Weights of a small transformer language model: 8 layers.
Each number is 128 + 32 x the weight over its row's rms, rounded and kept within 0 to 255. Layers, rows and columns count from 0. Numbers have three digits each. The size before them is the row's rms in percent of the matrix's.

# up: layer 2 MLP up, 448x160, rms 0.117, rows 404-432, columns 0-159
# down: layer 2 MLP down (transposed), 448x160, rms 0.0363, rows 404-431, columns 0-159
# gate: layer 2 MLP gate, 448x160, rms 0.116, rows 405-432, columns 0-159
up404 113:179153154052156128146152153176100142193150115128126112114167147131098102144084132125108153159075138175160064148161083144125164084144187139182214099129166142164103123125130118080181119103084113108062113191138085183133158118177137169080125157155088131126115099081086123131138095151118139105153114126094112175117145133123158108150131138087079182119134128077107199134083147121189063075115100137147108081113148131143153077109112173127146098139106109082091150167109170134096075133124127
down404 108:104088112112132090122095152130084109102134128156198123078085133159100105165172195089095146157158177224136077141079186131090172165143102181070146126146125139078105114145135120128076189086129106122074127167120125131190125123178127128150093139073145115127098133145169093147128130136105164118159176062164119077196147154144084118143149127107149077119059110100107106094147132144150097156084105118116135138166100122126211130117103114140151140154110166102138097145125179116105135177145185
gate405 110:187144130128151181104166142137120108074145128158138094096113050170146140119180142145163102150117125180061126150081178152099154141100154181161090110130096146170118068165126140091165094122157150046132072171146202153180118129085188148119178105113103153123121156164187089095161132130091160112065105182177078122147145189132168127113102131184100117128115096098135114156152092124081143147152173085140097123168138194129172164101134169142141151122131143137098143122101125133137098112108156
up405 112:110119149099126103054085088152112125057119137106113128105124109215156137102151191062172108117199082120127184157089094164132136085111145137135065089174077155162134112151096158136120129103124167167172145101176115185116103123074134114143155094164122182118087087150117124138170134113132163149084090126208083142101116126133087090145157163111095138129110147125135108146134165141118134130141167089172116142193162138207148115129161169072145095113126100086112148139130140170076083167150096
down405 102:121100156105140154085096169121164097126088134091093167159116163130105087193086109136113116104136073067167129143106134138137100124137073125082149112114143124145190156110058147177109168168124153142126129159130066092057176128199177116134136119090157135114116172152157187144178162100178175154118119101072147155174078084104128095176151088089178099155138084126147131130116068119155150141071109140114133152118118155113157185066151125178126090124113122136072113193085145112122096141097141
gate406 091:139112087158123118081135136115135107113137124083116126108109039073229109137114194126168125143117100141138123119088123162103154147117104078184097156154218071149162128139136090126164135161133136119151107111143125098133140098113113142084114122120126136123121125096166152030111140125168107116116114185151157109110100128132133111067115124058165050141115119073129157070067135124099153148085124119148134138152087105126138153182079111153071115145052165169111176166103086153188128158144109
up406 096:080112125112153127142086123092098107158150104118135140190142147162079166074090154173096120155080188145080131138118106179121148109114127114090147112165170092134160131097173111187129128144158081122137100120102117202152143143130113145188120122103212157120125144118119123105136129162102086097128094176116189057114137115128119096071143079151160063179150117130134174017156107125132137136087101120146126112149091136162140136161100147163091111125083167178205146164093135169144134104128061
down406 099:130206105153108074212128136145118132098142127105147149104125127148108175141112138087129100140121138057140123090186122141091100179169187133062110148149117105135111148172122051188122071148154125188120106094126142115142157130179104129103105143116133136115166160090131086104133138116136132184155050132096158124122065129127139082096076144125126175097115092151111115082135113141153125137082135111152162127122211144101142104090150062126115171167090124168186166131066103185162181112140087
gate407 099:148164087183141155154169143146137124188177148053111089117129121196119032119147178181129145149141150115073148129139140125166094135155112146126104134102090177038075117116126118144158139132154083142140195108121144138123092097124107134104121156146153101145081098092148213112153150132157082092133120109209099131106095109143133161117094104144061111122065092121138134086069155157154117116155175133142087131129149119125177139150073154120110107113108182110126118123112139144154120051056138
up407 104:196198085157098149147135171093139143092177145133092114193135130134064137136143135228117093136143169103112102212102103159114135125122142141104081117167154131133125176118130103072072118024191086167117126090141093122166122154138150135127105090138145093176175115137182143158158111125127118182139180107151157166134173128138125136114085123142141103162158182120101158094154136117125129138101143109127122185165117052126176143136147124198139139110108144159144115095114109070121193132115118
down407 101:126071128076155081087116134093113147163141108168131174141121128197166165098137178069146144178119107136084109083151106090138108124149118077100118139137105164117102092122135104165132143101163127094084127102107174095138086141119117150182104166120146087031112163187067151154137182095189076138143127128133134197118092128115167150162171119138049140135124084110126100147153143154134140119193127146117127146165157180093098145145125120052106171169130146103131106165110165092163143117177200
gate408 092:080108135144105164071108144130176102165104123148135158156135172118137137151098118094153072196155107179144099101186174176167130101141172095110094153084076094129203120184131159123126169099107165123203092135159145129123157141089118150144110116128129114114099135122166124195120141130091088127099156147139169132109145170073159148162174098087117139146222181167042158184149150093142138060131116135152118131198114116123125150117092148078158118115103164123136137132094134168113147124190099
up408 090:145155094124169107185154085117088131095180092119127159097122061147088134112141160110112164070163135108086139111134126126076089095160040134085118068154107097133060123153114124163115079152092120175074146112173148203138082099177141124138118068128120159176144138108079136112136163091139104118132101179082153117117117102153110112130115134087111130114165100081177063097162143200140121159159073122090178068127161133137136138120071128110138140172176087117158077119154155088137098137142136
down408 096:150151139117096111151157112123091112156123105123053066192106047116134103107158102157104089055120125046113122079088095141106142128100065090128110123169119122148085144177106110129117154104125123158163122133204118139156156130125148171125107066170131174154131119074108105103108163076179082168109102199136099126156118134139103104092194099153112163137178118064140114105108110161126169188109176108083135118120153167122103119156106112168117155201129118110129089109162181108161104148097101
gate409 091:090058126164136154143154108132130151092120098079088132150110134109138168171122166153170142129181090135176133147077188117098138138146096169128129173100130098119145112133086061085168142144150106076141136181178134192108082098101126168130160127090092090164070116107166109101194123092117120107114130137129139177138160101057077171111084119146126115127105117122145144123114110093156120105158162160171176160147130085174117169112117108053093123172076155067115181103118094155122077044126126
up409 093:063112162121161147119107122097092141166138102163123152126044176096146182140132078105088106095142111162158106198145130134113119144119113102155109183069147130111116121153148090131148152128076137113083139139124143102148157099139153121095113129141137122175150091164110087119087141172122119137175135081144135191169124100105116145171076064227119102117161118096135106132135126068066123084084108162152102187042051134130175096150112130072094174172115111074122129139175130106147137098153138
down409 098:072101122129185104117101120097100120113134082167121230105129141125097111082075085122127150103083129122122130159146130122082115125108159091161141100100069107137184140125112126127149141105115137091076169098148053098121142139157121154119088154146078111078120098113093087089100089200110102087128137101092109133138145099117143093133084071088084145129168162154163074108164160095164130095152103139158093191090123130161142105123130082108075061115176100067183135128145127095128184054135159
gate410 100:099080113139119149162132156161097130101111194069159166141121188100148098135090103106155160131182144113086124105165151138108145128161130184172095163109141122113097209170089150152165190074134102127162079076104110130100109102099147101071112190168157156119106122132114101104152115085117109078166104134116127068088161116149143090129160070106114098109083186141144121158124135107118091148126156132093161110146124126105215174183124105122096118163066135139152157108143126062115067144194088
up410 101:139150108072146188136119148165141136134116174110104116122168137144136104090106094129145096098139090145162172140206143118171099177152125139087121150110071062097162106133085053155134113158076205079129143177105114109133153111149163114117123196130135185090139144120119148124072082108124120096063150145122128066118045098083115039142172097061123106143137108126174134125131159184094162114139108105157085117102112097152069125164206123158131141121132124156126160108114111107132160113153112
down410 102:146134093130153110070117128121104113135105143108111049160118155154081137094171164113137161114112069197133102130173100183136126154101106147111229186092109147084153106143114146153147150137110155136119115114086116163118123127167182135115062115121097142171080146158108133175140104128117114111090105118196093109124116113175151110117145090072124140218151109182118152147149090162092155142127118167165125101122103108192128047156140111162158179134124152081044149131120075102134066119098133
gate411 098:038141143143124139140163146071097141108217134099107145125101128144151140110101164179178121121170142139166193152129133091144102129155085144099107179074112184072117137149100168106118140053099129086165127052228121144105117177179166141136139092112152165162126129186077115144112151108129108122078151118143144146109155178170109105197116115103129067093114153092114128144143119149129116119142120144130167131128115105075128163138090091142135074065157155140116144165144140053133148169139145
up411 097:095156166117131138140099129124118175112166118092112062155133183156107128091107174144130143166134101110110131110178169130112111094140160131091157171062138156141096135054124142167130145114103132106155061115221113112117115188188080187155168161118130145168071132141124176120204169090094142095104143135112152161166125077201156104121119146145135120106189121124115182200129092128114152101122103115150117097206141088118107119141152107094117117136154107166139110123110116074144171203110178
down411 098:132153158164103124134186170121097095081095174134133132112118111146189091128127118133130086118088072137155118120119186195116012199125090115147080166134134156123118141171073141117111153146075086147120155126120123162116113102162103104139104168159160082147076115140134129106117157120158166141211143106195096067125123189149126085106171089109159148193128114137152069104148160108143154173129140101126175174161117125149095171114119171179058077094086105147133151120120122130122140153130118
gate412 106:099122161171165099116098110160121099093131124088145094096167147090141148088067146082152063142157159134111125106132148141095155170152214152080149137143157167100075134109152176133114117122105156126067126130103102145137058125135110072160095149099169114128106068139145097163045133098174162159139122156163152154116128129181078101119058108153163114132060160142134157086147129074187121092089118133092106119181176128123161186119136158153081155080127128091126099118180100164143176116154161
up412 096:122092096124144058104093132198120086166084136132090126097136068148121135175122138145133149170146188118172188128117111096169146198123132140100130085165060166130101145100189147109155159133105114166067145116138109124187151099161148082099116100117162086147145153101111128107131081140168161093135143100123137107138137080194101075150177162138155195174174124132146150165115153146170068117115136088190094104170135157162102181142109146132151119068082142105112082129128104154072144145183135
down412 098:108183121071091126120154133103111147109124085128094231151065105055099089131144094110126128110118192112170134171134113187108164083098132116170096110131129077156075119157140121144142101156111118059150131171102125123150098112138107144171153102182118139152139105110080159204137163123096111102113161116173106109073165063121117147138150163080104103118145084080107073133137104093088156173143087141145120138050136101184128076116093109113130173125129079131162177151136143151088182135106132
gate413 091:067127131147122141126155116097154128131104141106117132071145100111140127149091138160077094076076127147155130119125180117121100071159158170109058133091090144139114054123081195121125135101121120114136138090093128155097066109160142134097107102075105146135160119154119119140104178129255136163191077093156139106121114139121145136143165136171137119153125174147146149104146153103089094128118111127139177184073130104187124226094099119072194155101116105143128107093135123161128156096194117
up413 093:112207176125170110106089159162153095106182053137069137153102120139157131168123127111090132110121115137189065118141060130123138106118109133110112094101112130164079098178162084171067130049137099102103079114114115119167157117116109056147149145096130102186103122077135149159102121121098108105167133097161169120140144138176147110141168113131092076142144189129084098150097142140062180114076116084075157061096111142117133125118122125136146100125154179111069140118168126166112075175112130
down413 097:129115189152136155178064137165111121117134133106081149135091122131180110086102125084130116093102121114140130092106076117110042158127092138133091091057170146099091119126148115173103053093141134163146136129138146128191107117109093062179168126155159148160105102061157162117102140107114131141051145112107120093168177141123132116143157156156074110094213162132152121142178128147070169073139131160116156153100112098141121130077102104131125102117081179134100074158118088115146068189102140
gate414 103:098145156156188129122144154139074120157124099168062119174051154153163139112097083124100088119117082113113132071156106096092122099120103162186162118192139091153207159147120094199136126152112095113131162122150158065116142106140081080138097111134134148170112100102111132098112146133091074091142134109150093168157164116084160134131162088145094072112100100097131134094158164088182159083149103077095126114145170157154153141143137145138070132182108097163206070100164095172101136152114112
up414 101:100122133125078070146111077132128095169116067108087118071074114156186135157119117128178172132119119165126159149081158145106158155119159100149115130081114181068110057101110114098114136119134112075181114160172143099098120158115135116142100143067197174132116179131113137149129163168176103106169067070055199087158150144185131095190115117094069107159111109128114109129107129159114140132114159132114107080135148143153179091072114085102115152138116124063102115113166146126139165115128178
down414 105:105163185115113155064115135137087163120146084119122158104188138093113126145166143155137107143128099218167161141100095070096149124123086110168088108044131127140148164131111152131086163198118092099108104088143093096077170108139073115075186129132071092098120187127148158149146124121150136145132137185115119118128151179119112138098129159221154124165168140114115036121141113186136036145104136188056091117101146134132172112109131153137109124128128098116131134096121134129104135105155131
gate415 093:068085180145113169127161169150112169044134147129120140139122119153086144142119137169121111138123152108087180126116090148135090152121160149129068126181082057140130206119159134143111157179096115123138066134096147094131131142122143144099162166158105101171143095122124142108113195086108079170135164113116156158150150190073174153161101133165158134146156144132090103047148102121074108149167122055096124077149084123055097143152184139182135093091104127191112113134134102117153143110095153
up415 095:208147135165050095089146172158116052132130118155110040090094160095123136110122159156094092162190080200106120114112120133125165145128159103095150119105164103149089122075151168101166109189116142144155149118152175147170128130059108132105140162124118173107073202143073104140103125149098155137114117112157121141108091105101160067131145141109118126152121111104126171169098133109128130149130108085092106143102226181083139108136093135107089189141097114135140149134121208135151153119132127
down415 103:077115145127122107097198116144116112155102150085155100140115148114088187113126105120109140075131164255145081136135131138132119099118145091131077117129161118176145083062129110138136120100128138099082146132081176142142128134108107171104128119137053111112115122168152119122137130153146084113119113186095121169090127093159129127088151170119110111136133110154164227109141138148144136105117177122168154100100145148120097088170197140098184158122148119112135093143134123115151128100138127
gate416 097:184106126094123134085117120090081108179106175141117139169145119126120156168165100076131103079117122105184163115108126166169067122136178159063155127112098084158136083176139096171124087074114123097099151102101139040146157106145084096106090116175180127134117125101115195079168146176054118150133131142124116102077109136080151143090179159111123135160092135129065161113116135161103160077088092137139164181155121123152100128108120102148166080149077188084142100101106142108173141114108091
up416 107:109125157147176148160114067134121130124103091090136218170091099181078138101100154157085187122192096110108132149188149124125082124189086139147162166148130073184112091105110162126116109156081175171156137154153174135137135118132096138166160136076073111083116104148090067124072138143106104112109118123097142120103088140139100145132137142132109156089160130093142085119103147118167138125142121167120079076121064143175154183127071078138146129149090082080138155117104150101084174173197144
down416 104:140093094126127161135156172139142135188145148149207113103153114158118147136054131132103103104122138056147104153091088108105135132124167131107130135073140145173119143096177144106078079130153114099126203143079129169111091136138144111161147121091111156087099105166157108120040106066119149129136120081172092100098127141178105147129133145115129149112108150157099179163146078086151149130093176148179119075112130122100159173097155113058119175069160157123165074168102078170068141149062155
gate417 087:159177127109128175116051050202121104153045168113144139130137130192155076163095113141090150125153118113131124114142086153148163174171170148108166121133089062146093093167120134172106127187166172102095183088131128098115166149102117122111125108179131100161132129116089125070135148142086175075158159103098142168151069136157105141139107099156127142116146137103146082132109068161188137169091096115098081155146145119092109118116059130141167098152098122110131136120088102065098130089153176
up417 086:122105074135138148131116076138173120116141204127147148153200114128186131093148109117074151115115103171188131148184119170122172178129107119128111139135068093139088088128152073143164171126147151115178145127160149178144064051146098146087137164094111170096079153108144101176137097124102186120170108114106118143108169118172132105199151140203136121087165096109146134138177113185107101133115132104150178119137126151154093094083119100072104125128102132132120149124099082195134176187145165
down417 085:105161176073131136157103096132112157139101112116066158132162095159072134135157119122148108100138123115130131188112096126153088083101159151119131106117134119050172179141114173105109126108123166161162129160114086087102221141125162125161127094160108135154177070059107121057105160142136100156155169119110106130225073120114053134116106084090109104154154137161136176148164093181130135098101151086137126133119182105140135087104081149166105122143116114104128131134099142066130071111202090
gate418 101:069130153155150080091144087126085118109149130113104145083211158135096159136137170122111106170158151127141154131160117140134106211120118199105079119118112191128162100156164131109053146170165134178075142117147116105085122077071147180147121066067156124165126144154154140070088164148137118087071158113134138122097125135129177133102141127113102145109083141122135154185110187068115110108148136137086125136178102137097074142133121067206167138116098153143127110100117143086160182101143088
up418 114:119134137091132110120150062067121175152138085145082112121206154162147107104124186112140090177166111140100136146109108175140091127118139032052085109162117166132157139117109103138144106129167140167095124107175176083101139078124093145091192085070052114201167152175153134110111149075138098091100107131117149115157151134164103125125117136135092126128099168153148127123148119083083124137109151127143087101108088140089080124095157072134142147084078155137086144051089147099096119126168134
down418 111:192080147105144131154076142134142024162108143196096124110109088167108119118124167108128093113136077042140136138151144150184107156107080151089175130123157151064159120099168144153102138133136111100154060150202162097155119084089129050092119108124138080092141083115093137112165188090133136143126155171113120124135131124118069101130109122107063184133151166167133077090110116111136144131079086112121157132139130171127086164106125109118138113094094178091129093193101126145108073121131116
gate419 096:143155149199155138105094191115132180141106129112143179113151122171181105212136114120097086150178157127174129083160141141157118156112113086132097161109120073190109150085113116106037084101083108137093115124143085129085125101166198139105142173119087094108158115131091121148117112141155143116112137140169137167118141146071145142133092121102096136100128061180085089093112183118092115129149083176124084166143088157083069113113082061150151079121075118140094102145151118112115131099106179
up419 099:095126167090149099109084138100141110130123122107124131128107142137122075144145112120112134127192083127131119134089196092156122073158099083192122108139148090123073142111157143142108046143133105136089114185102095137135163069154207181115120161117140122120154135107061142122139140140063129089123142137141112158132140111091102091079088100080133065033161082124098184124111159095107100161140085114080077119191127120070168079076098107152146122104135099160083109100072124098120108076110111
down419 093:104147120181169139100134137111094152129069112077075108180082116092142094094089160123147188145105120139127162092136174130120146127150140080074068153096074092220152115122129123169186076160105141144120132058124087144179129162180153110116121175150130123195066126129105107128127112145119164154132116155066128159063147156151114169132170177130119148068151092156094198112121141120132092103138133140138129146158147088153125110115136072072033173141115114095120108116108115077130135147135145
gate420 094:168155193146062174147096176095153114203055128145079124119168104195133121106157143138086105093083131105131168106099152154088157156125173124121078177149117133082152102155119132219103168137095119142080121096112147126184146124110165124146088089126126129200172106135131071152107094124065135101155138120186117131110096161077111122150157169179131122104157168110110118154130137086057085132120175129152169107173152167125105114078088136096136127144177146117111119122116182116151171110159100
up420 098:114156141122144172196138161068151134128137156045096157101105129054152078136151121121124130104088101165138147110168158147099142129196091092112130073140095113185087140114181147071156172126109132142203151150201129140091130085124079132162154189167080083120124126143128193113108097130172114144105193094145102089136121109165095129151128130134120129131118185174145118158117097130164179138124121139204085129096069109116115104151163070111149136075144102189100109111130076133102117145125153
down420 090:151215154132082112130091085122128155084135164082113133109175121040108190099124110132085149091075164190099139125164121100097150122152178143112141107099147126091099164122117092094112120158122101126138091092157131064153086166074113095185123179100152138136174134165130134111129083132118075098145107102142125143058164154100122183119104175138160111018127127104120164152067113128107084100130097153148164112100145133153157137121161112125082175167149159151132108122139148153114105142139036
gate421 087:102145078076120185129106124171101131140077098119154099074096085111113107074192115106135153123070105169129104038112135148122156141181187098073141135142163138176125134111140177128161119156164074097120106134179095097084140098124123159104109066109122139191110138104111127144169104088141118139071095055083157149137167125113185081075134055133179080135110138093081134183108120122130123157153164125097113139157146146160129204092139159147132155194167110133142107112104136119097111150112122
up421 088:168221103087080119110128119091111141173162161162116122063072132110125114123094168112161123109113120131164043150098100118095132136151131127099094102129176072140139090120140122145109158074137099106148145122110118131154151143136154127127070109105127141081115167102135173162084091167139126146114124100130163154132182152123183104080099144143097126109148086101160132130088176124202156142147131061169034150110130044128133129142082177164120129145192162074129075099140080108188132162113113
down421 088:087117181112102150092193181134126141188096069140120147159183170204056177103161077125147201076145148115160108054136107146081134118171146147142107099135165078127147100123167189169095077119150122103145083115127110112094119073140147103109116115105138085155106165166077192181169135121126210135160121098124130125169126070133152098130129132082120126139175158105123102094104182127113122143110122163145187175143150137101075123143113110151138081155135139069134143129135143136154122123090140
gate422 104:190105166121120131129141135140105066093137156104097100079146134086092156115138047119089135208131091155132098119164136148131117115168110190114142084107110110161143097161080110131108149196172084143186141142173147151095144113100179065060132103102123101193141129109095156124115133175119147130125150110119096089064140075127153105179134161140104085146107141140077138082116201161085135164131134089154158111160179130129143055107115076129115157136144115130180154122133134127143197185175145
up422 098:144172109143175102112133135058092151119123147175129194145147080145086133137146155130145172129172161118124192145144139089083133118172077109132131072150126131132093160149179149167112134118177171137144121128117161136120070143120091107176169089110135098156150199102099162109159165129136115078059141093139149155118119136109139132080111077105181088145147160096102051119165092173186134129179145203188091159128158103096189094166129120092166112119085123143150055164137170136161114108115114
down422 102:135090178083113177125062098141168133091077120097121177107106123153152120199090143140150119169171105169101151139141150122117083122101134108125125175123180137096173102149075111141174074140131107116123074132117170117066163161105134105099128123133144100176115129080127077139113123097099128131194155182076166126198125079125163088162070154161054128199157071101114085149115072080111136123124127126115122154127079132138150058083185144080114144125118118173140157099101093141119157110153115
gate423 101:140113106118103150103169050074128137125148110138092114148117071168141123162079150216097108075092167136145081183099086164150105087095176113128174126140102131124119122167135125092160117127106108129187164131097049083157154034184166115054072065134124098120088127129148123164155141089095088164178159147135129145138108194113115135133128128083127061119173174119132107131200156116138147089085115126119086112107122108122121179154108092142116135139122092104138122139080103116101110154159111
up423 098:179067085126088132106131116098083106171114142119148173166121062165170144155115102153165132108088156076105186102125045138111126108090164131119132131134138129104138104123141196067142143186091190142191147087108108173134141091195120107100116108187072086115110143148098079163118142074125151112105136122148128165130109081117116102127167170122152107118135123115141119153124133109104128110182190055124132044148140104119136092130201136159134087103085131159064101168184133157128142152100113
down423 098:146112097151205097138088099120142130141094061112141152118138108138115165167152166092135133139139125048162099169146148115150092122068096133145118067115124150124160130153150131172100113148171172137086107129176172153095145200138142020176123108126124124162109160095138102098169118172166178160118131130114095146177118079136144131066179084114065125136093120160111163114092088114139137176116156100150125159103132126140160131121106164124123163038147140168050111153110080141118107067127175
gate424 093:153096137114125099153108151124119137111130185136132140136067117195063111099132152135124155136113141127096108156097090105134083123101145125100099142107128158147115108175117157180125155090120141108111163112183138123124188137115046125131091143137109173084159067138187135132128149143192069154124115151123099115165072055128162188174154142148106100068134076109088088120119103089208087135117137144190099131193151115194115161092107126123150063084191150101131172179112127180137139094104112
up424 099:107105098087163113122138134109077192103105171077137091124109079105106163105183118129119108114097130169093171092130070122134156125151190088100104168160129133090132106145161105077135112087144150149132141092136115099075152078086129159152076105064155185107085104159102198107148129136144112070093073136060172157135171229090135125122180164079084128171097105110132117154126150123121112064140170140127134123108157089160149181115148107089137141178114103090167129092127097153160102136110102
down424 097:134088129206106091152131116127133169102147101178059184137156134154120096082131143087134125120168121199092118179157175113145112111157109156105141154126145076179107160136127217111125141165098138160122135116142142103139111179093000116143148143136090110149142145154188111131095085150163174139105175129155170083154142130149071061138083122160105139109128174154153095120110088092147127126154112079135131092180106153105084116163110121184182139063127117168126134131153104124153125166134116
gate425 091:129132138188185133098167146103121087144134162098109202085118108094097113178101172118092150151126178136101109153166076153096123125150098175119113096098119167074089103132153149135145166119046085148175082117087164219126073082156127166118097115073108119180164138198116172073129111108130076057153093111140191127131094086146110120079081150154129141162143101103114130135149126134133150159107174155125103141163087110150132120127093146173093141135138115151160149135100080150198163101117128
up425 098:165135082116123178117178123065140162178134126150164171156083130151083098209090098135171091134116130112105154121118131163191092102120107183116111138148179116173173123130069099171138158153145135081078088155135136147142185152206102185122148108185164153147147146083128108124124156140115175106090107106162091095130102087094093091092106185129080116124133180071123132144150156063128199088145110121145112126127083120134131162165111100115073104167133091137137095179095122086159076126130136
down425 096:063109115098160094156098100157127125112162127169165076139063126168079142147160163146109099174128124122159111227102139054111098095098072141117158103204130143135129122153110115168137098116157189105084159157128123092130143137104133005092143117167111117150136124083112117054172138148180129170147149122180136127128143120140116160133084123145135143142167118038142096161124088117122127162159132138104113090131111127152116118139095171149141148166153130089145088184123147129167175080180162
gate426 100:088131213196148115083145159143105140129115112071172068137118125151124128174150128151165114149109133159201132099140128184144112129178044145139125186104168105086191107095153143125125142082143109138140062150135157135094157093127107111172194123125094093155111130065153165182113113132151146092082116107163124157144151093079084115182108118155096134142163116091169102133147104145095092077130105110121124181098146156176174153114171143082128150122083105069131143157123201087174147111136111
up426 106:148156120092113091140151130128102105113127149144090145085091079137075134062151098142101102123109130076131157158145113051176087108112160096090134119137116126139092101173110152171110126143151141148135140149111141123111099114142073166061107170123172181088111144184134113069113179102044128138221110126118115069113072175169114168078174140155198120081109116079059113094138141130141144125122190129137082131087150144115128138112069099147124118175141118141162090118138084151145098067153094
down426 119:170083076082061152151162055126133135149167093241127142141155112139093149119107197134173149165133174148126142130202118128133082088140149164082134129146172170109089126147132140111135115108119115149143141128141143096104159120147110167078094083086124173116095175124132141180110103097165114124111131097116182129135123104117181164134142158152177110103138128154099191178115141124100086170058162052147104086120068091135147083177154135139159166133139142116100108148103167136122157107157057
gate427 108:149142088197178136023131172151111093173161139131119095166099123092094104100157108106105151173122123117144126161089181129102139141103143134077159134110111135109095094148062126164152144136099160115166149142146105094190067121110199143148176134115136163194126127126169073199146118153174107102153107153125117159110129137088120138079152093110065157121099186092104184123093164159121192099086146106047145143085087125169158172151145163085144145124124116104140129125136108096159137179126111
up427 106:123152121152091143081107130116102145148169115085134122133141069041081135084203142096138074108113144158163128127141149153167136136120109146081093142120149116113100117116100130133132168126109065104109153064116149075157126185063141145162166120132144137095125129125144131174171152168116174157111055147167148177148201110082153177084139151123132111098100174050136147132100153133123173100105152128100142165137092081189130149101137141184188174060108143115117150089135107077180147159179114
down427 099:087132094130148203160151108159135203198144089107120097197170114070081120196118129138158135157151127194125157154139123113127135142129137104159106134107154211116130101141108122132195163121164184164131141125142152108206150156092164122143159124133109139141105142153127088168165128154113096119162089183090130132021136121134118134114201125173072098118121108122108204105150126108129115128150144159114110068111101061118100148140108122108130118148079127092155098074163120145122176159140084
gate428 101:125113189117174103116102161158176150113133080140140109113160173121163132141161096149108147141088154086165159178127163155180094136114127153118126183108182111137161136149124152172138144176141136136120096148135140112073084097099079150130125133160101096150075193138137130161138083126192110059170124190096099069090170136067156120164155093176141128111124126096149097174149094086158171155152126144072097036125111136099103139132162078095113071127137150193152134168180168165156105134088114
up428 099:110075186123092139117148192149083112123127137109113125092098139197034092092085096117171157178128129052142114169100115128178202156163124156104128195145179119133137154188145115110102069142107124111127068121089102088123111063131159125119166098168126093148149079149062169167103137139168057122134095141167127134176111158150096148166161149125157158161130190094111141108123139142122151179090141126097088136153128111176124123141132124182111099118120107103162092121067139162154120119113089
down428 099:155132185047106173117062158182087119130140116090139150141115164086141103111128137180129114172110174000180114204160131144168145109141172153103130149112124127139109131144080117118103085154077141105143118130095073113091064123130137111150121109171112119169139102089103121149125100123106106151165136169052054117121124129102170138110076143154161141113146161077148090133155116125129135112101118104129153106157107134098176140107080095090153093179144154119155062152144095128117119058141115
gate429 107:146204144123156144145143147130129065101103104143122107133116105107119110097109112097103105134116135097105043075110156208187164192166080124105143112141107135040095114124117115142108056122161102111128083114147078124064153160153154149154140158100112141126093145136168068123086188082132076156136114116162092136116126053107205137141174159049129117066141162173082109112102083078121163102129123155110148142186183140126127140123130133084097144099139111150097162138122122095121139106121108
up429 100:106121141142106162160142069157160160155138088212096116159121121110133086130180145160141098092119083123122204126135138087192153077138153099137107153029149081167120053113156112124134144108097138127169149113115141102160075132194123139142113147139206158131129127119137172115145112139116118140199212138152184083121170090112098071148129123136133068113142103082154111154164144094098116124107112121158079194097149100164103135173134098112166155095081169146143134163111160137096174121147150
down429 098:122075112099161120096157085123141146078124152090178138095126067102138130087144177099118148122112160107139117160144149115060074061113183163095132116134097068174131151137131111066177158061128147116088175113139127160145135144181102214135154119120074086154156125104185066130144101133122088170107123147080147134078128176141141131114147129064137147120135115088071138178094113137142121078123128157132142138159123182091113045114120143135178068118132128135188192145125114098151078126149140
gate430 108:177169142141127095124126166103113122133141123198123172136135124111127120127109077116104173086157106146083101074189121140172095164139153108142094112115118167096154123133060159130129126062131133089092159112145108106178101175102117188120074126103138122154058122089124144116150141161131087090095128169126151139129131192159149137119126130169137168129093169134149129093155055127143149073087193097157117145202071119162131073111166141131113193103115132081140155084129073065082162173112200
up430 109:115052135127159217168158168136157162098127145133084112156101096128144113153090184115120084166077155097136082166097077107140180151159133121111198150153140047206102094116166088127091151160147152080127191105079134156105128122164112153146144124093120144110151174163084104153121170074102198145171144057110091140129133125090162087096131114114160140113119158131151104169080132139139182148113107171145149128103181098185112100147134156101129117114122113187128090118120140182115096124160152
down430 096:104105097087161129180072188094114154127087123087133139117191174157129096102172143078115153154146135040150112151105081179193094119110137170128184135185110135131110139128121141143143125099187183148106105126159060139152149113111113176107164114126103070132128130137114179102127110170183182153105126144185103143131121070081140158174131122126069105130102123135209129157139105143099136125161154124117119138149106076139072126127085145186166164094101195113152163129148128148178153178177146
gate431 109:120098176099057156205137118069157098136086149111104149203085137130101047130119100102081143086196115148175103143166153105129150216113133089111117154084146141093116118157149115117133115097182123162149120122129137139129168118144134161085120134146104147074135080146124159124074144120184101150135104134127077086105134139134093139198117156107101088095112186175093156069108104123081128157102119112126188123118142098124052174113139118091116190169139150111135130067154090139106156175137157
up431 107:094215172154145131131129174116126146160051094085152162190082107102128100098089161103144117185114088129094095096119143121134142120156109091097159115153168110148138084078145084071101146160113109115111105146123155174119102208213182206145134080149128116100123198132148155141092121133145193129150158211137102167155180137114153164100104075109125104095130086147121153119145131142148128115105072146139142180157141145139137131096135146099126094143168114122179079134115095177184138131136130
down431 106:146125074123161177149149124174082116109160125156165134156194075111126144100133163063143134099107112226143142116180105140139128116108091165119174100114111142115145112123163175130170116141165118107114113130158203124113109126054168123082088136153070098137165171128097151116123172157109116136117123138087104134141092151076127137121102177133106116111091090208047156137137149078159111084088111145127145115131123112123144090042174138130063108143066095177168107149099091086154106148144080
gate432 098:145133105215114148058136131140157162140133087171104148151109157168116136143173148117196065140161165135123122131106146072089133114117128170146113076146145108095112162088140116151092189138150107116159142116132101097080103113126142166060112130103087110179086111192154139118110122093174116139127098092132137124100121146125158127145191117174071084146154102099180115141161064135152140076201109116137184142093138129178114156231118160100141077137118050106145166133151158152150071123124119
up432 100:091070114126168146082086161108141082127118120135136179147136154094140115074125117135083088161129134151155061104227114154145143118112132087106162111085135158117206120099167101118154119170155151053097130159138152158089128153104126166086095169156153156156149098116152107165144153178129174167085178068101077104096176160128134105157103141100118186102126189155119126098120152087146108159103029143147106187126052127097098139112144098149119087151101134135137158137098088161102119113104128